python train.py --n_layer=15 --d_model=128 --n_head=4 --n_kv_head=2 --head_dim=32 --d_mlp=320 --vocab_size=4096 --activation="swiglu" --norm="rmsnorm" --norm_place="pre" --norm_eps=1e-05 --positions="rope" --rope_base=10000.0 --rope_fraction=0.25 --qk_norm=true --attn_scale=0.177 --bias="none" --tie_embeddings=false --parallel_block=false --init="normal" --init_std_qkv=0.052 --init_std_o=0.0 --init_std_up=0.052 --init_std_down=0.0 --optimizer="adamw" --lr=0.00442 --beta1=0.9 --beta2=0.98 --weight_decay=0.049 --lr_head=0.00954 --warmup_steps=209 --schedule="wsd" --decay_fraction=0.87 --decay_shape="linear" --final_lr_fraction=0.0 --batch_tokens=32768 --seq_len=256 --doc_mask=true --train_tokens=216400000 --steps=6605 --dataset="wikipedia_en"
Each number is 128 + 24 x the weight over its row's rms, rounded and kept within 0 to 255. Layers, rows and columns count from 0. Numbers have three digits each. The size before them is the row's rms in percent of the matrix's.

# down: layer 4 MLP down (transposed), 320x128, rms 0.154, rows 120-136, columns 0-127
# gate: layer 4 MLP gate, 320x128, rms 0.169, rows 121-136, columns 0-127
# up: layer 4 MLP up, 320x128, rms 0.155, rows 121-136, columns 0-127
down120 106:156110152190127125136117144115106126122142172168117079117126128118126117125176128165139081095139110121193154087138110146134124113110158119137128154112119105158112120142087130150125170127106131094135147141156111123141147116163093121118108142152105115116171108130156178111140113127146114118100086141131153077114159107088163119103111180144121105113126123068128106135124111146132131096101
gate121 092:112147140092129139130135158145142132111128132127122110108131114131123185107179154135188113079130128149101090105110128107103103085118096117113139128130159114134162152131118130130097141121153127122106164151112148134124116141084105140083113063125141153148110163079130155110141109107158115110161101144095125124114171140136155114123124106122180133148152147117170146088115068106126099118159
up121 095:118126141163115105112165128154193112147110102117138161112107175057137141123151151140127116090141135140098136140120147140138129185140123137098116160125129067114144153175125140116138130144109111143127153116090148115160144094165091133136149136115119128129102125130084145150141154112163132121109164102147141175162144181108150154124134178131115132100136109135120088112138084125145097138121
down121 093:118128095081112135175115112129123137127126134178104138107105151126132115122122122115144142103118162123130127128109124136161097139124167142092131092130115170066124121113103122106118143194144170132077142148120126144124137136166157161142136165104154103124115148113173146121084064131139085077115131184125156122122130110112136142147099149126131080129154135117125133126113129150142166153168
gate122 094:093166092110141143127100143132128163117135101074140109085129179121129138134119111158134119129170143122114142113108112129130155086084129081138098118140129124129138180137165165107115114159098091165161159140158170140111128107111120163163141096100115116157086140113131119142119103139108137120090125126092152086135157109156116171126166142168095117139124165147129156156118151137122151142115
up122 094:145107135136139103154151081153116147078146134079145121137141136148131147122130120155103127156137113099157146132129123096137128184147147206129129148152129090109123124142152130101180117136111102114106132165163152100109133136152139133105181158153107147153136144101149120126109107101110101144114136115183128148155135111132146161143112086121122077103148100091105090129142129075137152123114
down122 095:129147147130129115130139120114155145079104119144129152158153102166130123096132168111139098114114182131147150146149153111130097146151141149120164140116145168170127078143156121092138131110100138092139129184091121088130161166127151129080112140109110100156098145134138167129140179111136104112141122133138076123141151171120144161132113138136103113110158116088095105131134072119125168118138
gate123 097:132102147103087147148119139107136136106154107159142138144102114150136113127126171104136110097108146176110167164095096160138137138087142140068092136108157134142129132128155135164110135102105115115161112135127092094064122078140095082138142090141104111118133117104114168117164133150166133122133117120177154094131157147152114169110145120139119154150133113149100098133120142167129133101150
up123 097:133117174083140141137141102115126136144109152102129141104152136139117179112150098137117139201139132126128137096080117147115118122092112133116133157140113133146106098122150107177123136121142149100140119110084131118157110147132121114146107074163197110085118155123138110147142148162176119174128158153114143154113112156128104137159146137129076096105108114132157176144116126117094120119103
down123 101:105108135084101157160168121127129128143141140122126104151120116163117127092127109150134080137136158150117154161094092162140089171125137111108091157147156148104148142137139121162115107094128134134159126153107104154116060103136181136116115103122114128111126159138083144104176138099123086126118127129162118116140111130128109152078177153158131141101126162165136123160117087116151129112098
gate124 093:140142113150116131106141149132113137098111124170142101073173172090141113126132120155106110094128119104120129096149060149129137155132158146124079171169138110136136117118039105130122151126107164112115130119148084113162162137123117127125116118165145116129100112108109170112109138100121142123106147122146122120104109143131116117162068154158128087115147138104131106158121098104113107115127
up124 102:142121092143115151126141112081090137108074116152126113115140145094102105147122110129109131117098111100067075101166088077093139159106113107097104111148112127100077130120106117121171134108128163112105156120118144171130141139080158129150136136151139125118103116116137122091134114142143152119139134114116161144123123159105095105132094110120113067122127173092121137121148118092120148095149
down124 097:120113077114120094128162090101145160115107120081135129154098092112140161110131154070110161120079123124123132120102137104140113126143120137139141087133125133162125116102113108130160164093134144132107135139152144111180135120112154114134138166186147167101107115137123061149109102153152117115110160169132101132123119110136125124131099102121146185180155111121121125104120122096107145114165
gate125 101:123125107135166152152140133145158194112119132121112149150126131082128113120115138086119121139130126117137145150105131123141111120149173143122085168157092148101144114174119120157167118124138119114113092139142088082099145124123164119150137102158132094122104112138148172092116120149142129142139152137130117151138186181115135151104169120127113143188150084134166086124172148141142156106125
up125 103:158080121115156122137116149159118151111125117127131149108065136089132092143136188120102160089127118152113127120177140156119136120160123160167114128129136123134110120093143154130104153086113136134144107145159116140085154180159103149107121158103108162120172098081133126135148119137141130148130136105128129154140127103136171133153071143131102158138131143131099148154157129138114068090123
down125 104:126113101110138147156097130160107108147150117124146137087112134091134147160137159109130148145135111098123132112142159158095156156144154147158123120144128146171113098115183163124124123111104147132145155131153123105115145167177126121064124129112116147151157107104134176130119125159099167171126129084140159094134087112102161144113054099119123120098110143098099121152129137126161102121135
gate126 110:148139130101104112126111134105105130165101157118112157162116120131101141097159109121134110109113102113143131148125153154069116182113115164116128148100128096109151105143137139163151113153138143136131121118154143107100133090147096139119102131127160139152090149090151138070127095101123128105131060123132165073143135141140172120128147081116154140103112096161175147141156103160150103148126
up126 103:095125144150145163178116182145133141119145106149113139120093125128130130115123142103097141130120103113126113134122105110127115174148113119117108129128135095100114143131120139114124146156125114138110165122100158164171131129122115184172117169146130153122070124159141125121080155151139151129079153093165130138115126118093106107083107112113126144112072131118139169184090139111089138180122
down126 102:092159109135150138111103164103143100153121100077074165129151163131140112151133169119147129124125113093156150132128114098154107104098117082160121125126150137179144124110151131159081096104130140148132126117104109134145104132082136130075144126126128092120116156116118154156133114145093095134210129132124079134125134138119160123114146139161161137124172110142135157119167128098144149132136
gate127 115:105146118126129067142113136117142116135180108105162117105138130140129126094162105145131088114154095116102124153103129169116090103147113097155141163149167126092133132144121132154112122141151103152110100122161124120145122104122164128115166125118107134132115169103138145096160100113106133139148166104102082170122173135125131114109205125155119118107131151138122074166100102121125105134081
up127 113:114124101160161092140153145070140176127122126114150091165112101148136081152136115133153141151126113083113169155087155127083116114122082137156151134110129104105125149165119180139187150125154071102124109120117105142103128100104132135159137121143123106160109125128109138118140132117178113093122134124162142136124099176117147112134137147101118131118113128111102122091160129091144096160126
down127 113:140115151073081139171123099134112109168164143142127131109132126156107099148129115109166144084107122116130100123148128122140075169124123121109131104147120125152144116112162069113081096153123184167110156165114138110118127173104151127101130176129136184139141100139125135175144134158134139139115131133108140123101135082119113127116131146136130071136127106126155144130070117114102129140123
gate128 113:137154082123160131109163176094137156107152135122124139111132146111151131137145091113125134111086099099126159134094111199141128115130121131140142138154099131120194108099121095128119192114126127124146133107164138167135119173126132116143100137140123141123135173141120112132166137059118132150117132104127098096140128148126131117101173110133144146117155156144091135145091111074169148120119
up128 096:118148090132154140102140167120118135142133113130099168132139170123124118142139112128075106138152094106172152104109112176149116135138162128173134121122135119126190118099104111090081158132109117093137123107168164128150106156162127128116119154138127159126127153155128078164135123075091109144112141140133108130103145146124173093122154130123125135137172149135073142139116176101123151152154
down128 095:120161114150112120157119143110127124122118109120143142156123141140136133101092178143127098136113133136106100123125137127132141122135111134131115137121140131041102144123147152153122092147155090127106087161071120106094206132139091149136136148103155097128120107106070032122156141133111112130153127133155147172145107106133100140148110121156143106118136127135143140102119128166130103131131
gate129 109:116113139155124102133134113172149112155126145128111141129130108082140122141109118094168119144107142133110112114079120115142143149101179180149096107136128116111143087100132102125129131119153115126107143108134129143121129117161137109115151079135161066149143112153141154098173130111193164172103141133074183145142126187116155158139158146128120108125158120130169132128151139138141142157139
up129 110:076154122146123090107105141135109131136149126106112084121140119161112124081087131072088127120142157086115163114140108133094128138125138155096138130131094148138116182197129097162123117107095119125134104100169112137112130114118150134148122144099137153104139157122123110156129121140117172161130114144144101141119115124154154120110178135138171159134127073130094118104108131134118117194141
down129 108:129141149093112133109107113117145127143115149127142096161168108157116132134149107114089144130095123109101159183162117147125114102124108130133093165172101125100131154202088117147147111112114118132089098103131129141107120143115108096148063104127144133112124161127107090133128122156078176123132151133117154148133129103118126132146138178146136084161121146142123144167100114083126113156162
gate130 086:107093092097136109122139131070118155127173141121128091126128079110135156132145103123119111109100109147106142078128142121128114087117110179185089085150100093134101109122160125097126081139158072156120129127165122172121129140087148148137169113110130172118142142133135129151112092117112122166089137119165138120120122128155116101127133127096113115109122108110136124143126119105092092156108
up130 093:121074158124136120180149164105142078133176118106135108141149088121097131162089124129111126142154108138135126121144133112118156113100132147159119141118127097110098112140135127126108147149166160095168099116140139131103126129120141098145143158117128112155127124178127109117098125124145118163112113130203153111109150109176134121138156163135170127122065162090126120180101148127115117159105
down130 094:127165124102100139142131123143135147098107146126125140149099126140094151123105105125126123103116049168166111155181120108149106126113142108084136149117115131036159104133154108116128131157117125156139144109119088103109155116136107133139126102146140144116127149147073089096143136113135122143119141169082118137127104143125127148153173104109177125152148128101169147101156157126107110117134
gate131 096:122108131097122076158078109142083138137112136105146095170138103119128128110134168133117129123073136140113117132136122112118110090114130116109130126115115125147139115158169160122093135122118167123144106098141105118126126077095124121105102152119123128134125149111102128114172098101133167143129120124106166083154134121166036131096106164132100135108151098130147106148155150152188125150129
up131 096:084117152113180131144097146097120153117101118128166107111125120146162165112133129192137135114157125151101129131108132160141128131112152088092144148158150130183138105134108125125126113132148119123141167094182109122144093115109105178145077137137116108125130091156169126108147105171148153141106141121190146104118119123109083123152122143146145094093174108145148115142114154120134107135117
down131 097:118128129137130091114109108093092105168134106112157095124114091152181167132127095109105143153095117151175124135117126137122134135098143107097134081104125148068114125095124140113156133116126124160132152124112094131102057121071171109101122142095151123109130104100111108095142129162103117137139137143101111119141105139083164099090143144116156155115124130092154151140155138147126155144142
gate132 100:162121135124163156108129170134112168116124168162068132109100098144143121144155164152145089121132105132150113115153134091118123099115095111119124175147143129099083134106130076153106139133103119116120151136144122116112159125112149154093143162137095132077134118115105120117121121136110154103134114101180128083133136134103109146083137056115123127096116108104169143076113128134138130135156
up132 099:121148133122127113139155118123133130119140118128160120113105127177117141135156133138113120103113151121086163160104133117075087151123127073101142136127144135169143123112086160101112125120090117111177140126131133136108101105110119149129117145090113143167118081157120117143144128155134155104152098141110163103145119075132069175137136139120150101166142134136106159148087176190151144106102
down132 099:162113141126165136121099120103109112170149138148138097128129135134125127138105143132156111133117149146121123118078144114145146108129175114118121136119124121146104129096222132159126142134136174116111154130121088106178119148119149100135111150137186122105119141104099170115127181121102135202119140118136128098117107162118159077112124158113146154122128142131142093107160103131141150165157
gate133 103:156151104134095119122123111128087132150083159113173139135125129098140104094155118119134115158127118145158172100120103138112162149106112112107175094107069099123128085122187162128106169155153104098140117161155176098133160120098098139112137143132118144127098138120111140150135096091150154129140152142117091092095136103152121146122146151130108108130136117177098118143149149159106127130159
up133 107:089128140143120124111137094163136162125123118134141085144137130136120129118151129116083160124151138118105112106180159124120084108125152102139113173165135130158143137130096123114123149115100162140160135122144077135163135134092154084114157080128153092107101141123164133090137151140145163105147115107142127078141125145089104112182117129132134146120094175107127153098110086108113126093079
down133 104:062094112089127106100105145140162146107174081143119146143153106179118107133084138141190104141101076128087087120118109169131107123151140095148154135143132132114128146151125071123120127114137102086138114135144093128137156178137128114143136079131083123105154114139155176149165107117126112149106119106117138129122117112106140119108142128113140132136120150144138111180143132131122103143118
gate134 094:133111170164110158159092149172140107130132119117131151145152105173134116129081120128089071164103128124130119139125120136144093135134140179122143071098091164128146144126126100142138143120130154149155142096089110096130147120087134088121092123126100103117157136149127128099118086115202156119081133124109132109144177102108103153139116125103140116147142116131158126160106115116126108135098
up134 102:176108100146088121138127117121076147105121143125123102151114134166104115095151141148088139126128181074125084108139090128124137088113142140111124136170140125149094148152122160140174097120100107130122122123165167112137129136134144111112141084145158128097101143140126111116098147106089114177165140124092148119150102117139146066135158105150105122085144109108102128118110147167156130114137
down134 098:110094154087160103119117150129134160107100135141137133122084132128116130132193131099134134113152080107168098149145122137148124115100150100132075133155164107116110137122137130148111117115144072153124085100139149159138158125148098158108126130118154162096119130117121201106153137137119099137147152118150161141122068128125150087133164114145104159153103156159108162135107107147114120145142
gate135 097:111140136125167083126120143106067165113114165137142072083128096144163098140131134132104110120117129125135137139112152127122176103088140129166132134133147163153163138157131115147124109199122176133150110148136109131149112138127092127153124154128131129122127095142114162129143129116169098152064134145113159114112112117092110147133168135108127137141170148103093174129119101107100128142089
up135 093:111100084118121103141136126111084154125123171163122111117096121169142121122103156135157127113108111125136127145161088120117180122080136147140148114113148148125154116183157122155118101152173186102144072132128117116112135144096118137141192132115123152124150079142094121160160109152121112153130144138097125144116090128085127106140131126088148146127164159112096147122111093124128099149115
down135 091:107129095130113112140147138139127124140142105160102124138101159147125145115094146107145146142120154138109126130157092106116134142134116145136132100106122148051177126099143137128151130163148107104155122139111121124120191170134129096121141120123136105119126117135109003177119114139125111139180151125141092133140121121110158141161110110124146110143082089128119128136135123169115106131152
gate136 106:110122153129120156149160173168125154087155128111129188068135112072130153081119118154106125134133114085099178118121137126169125115148122117134145123130147091079139149112102171135113134138122126160106075068122099104137133141155112140152113141123120132095145146099159135121130098113118138116099116116146081112128143093135150141118153124136143149097143139143076133141146117120125141144081
up136 104:163128123115165101138112096160164119141165113125110091138143125126125108120146140142140137136139103140138159135115133122097137130112127134118115109173152121139157135126138127142181111106128091102192119143149089117088136080144131127072199183159170124126137100101104157136139126115113159146130140151172147121097132154110157144173143135137108115136178121113153145155145162077126137124137
down136 106:128125080084150158104126124143164137153137117119125098112148131129165134128139110110165118128154181076173147135146139109153160105107177107124136172128158156203149128153120120119107141126164119102127163180147145114135119137124138111101119138150130172170124119133143182113097145140142133131147119123097145113157084135110123130125150135093091106167136153100113160154125122118162103142138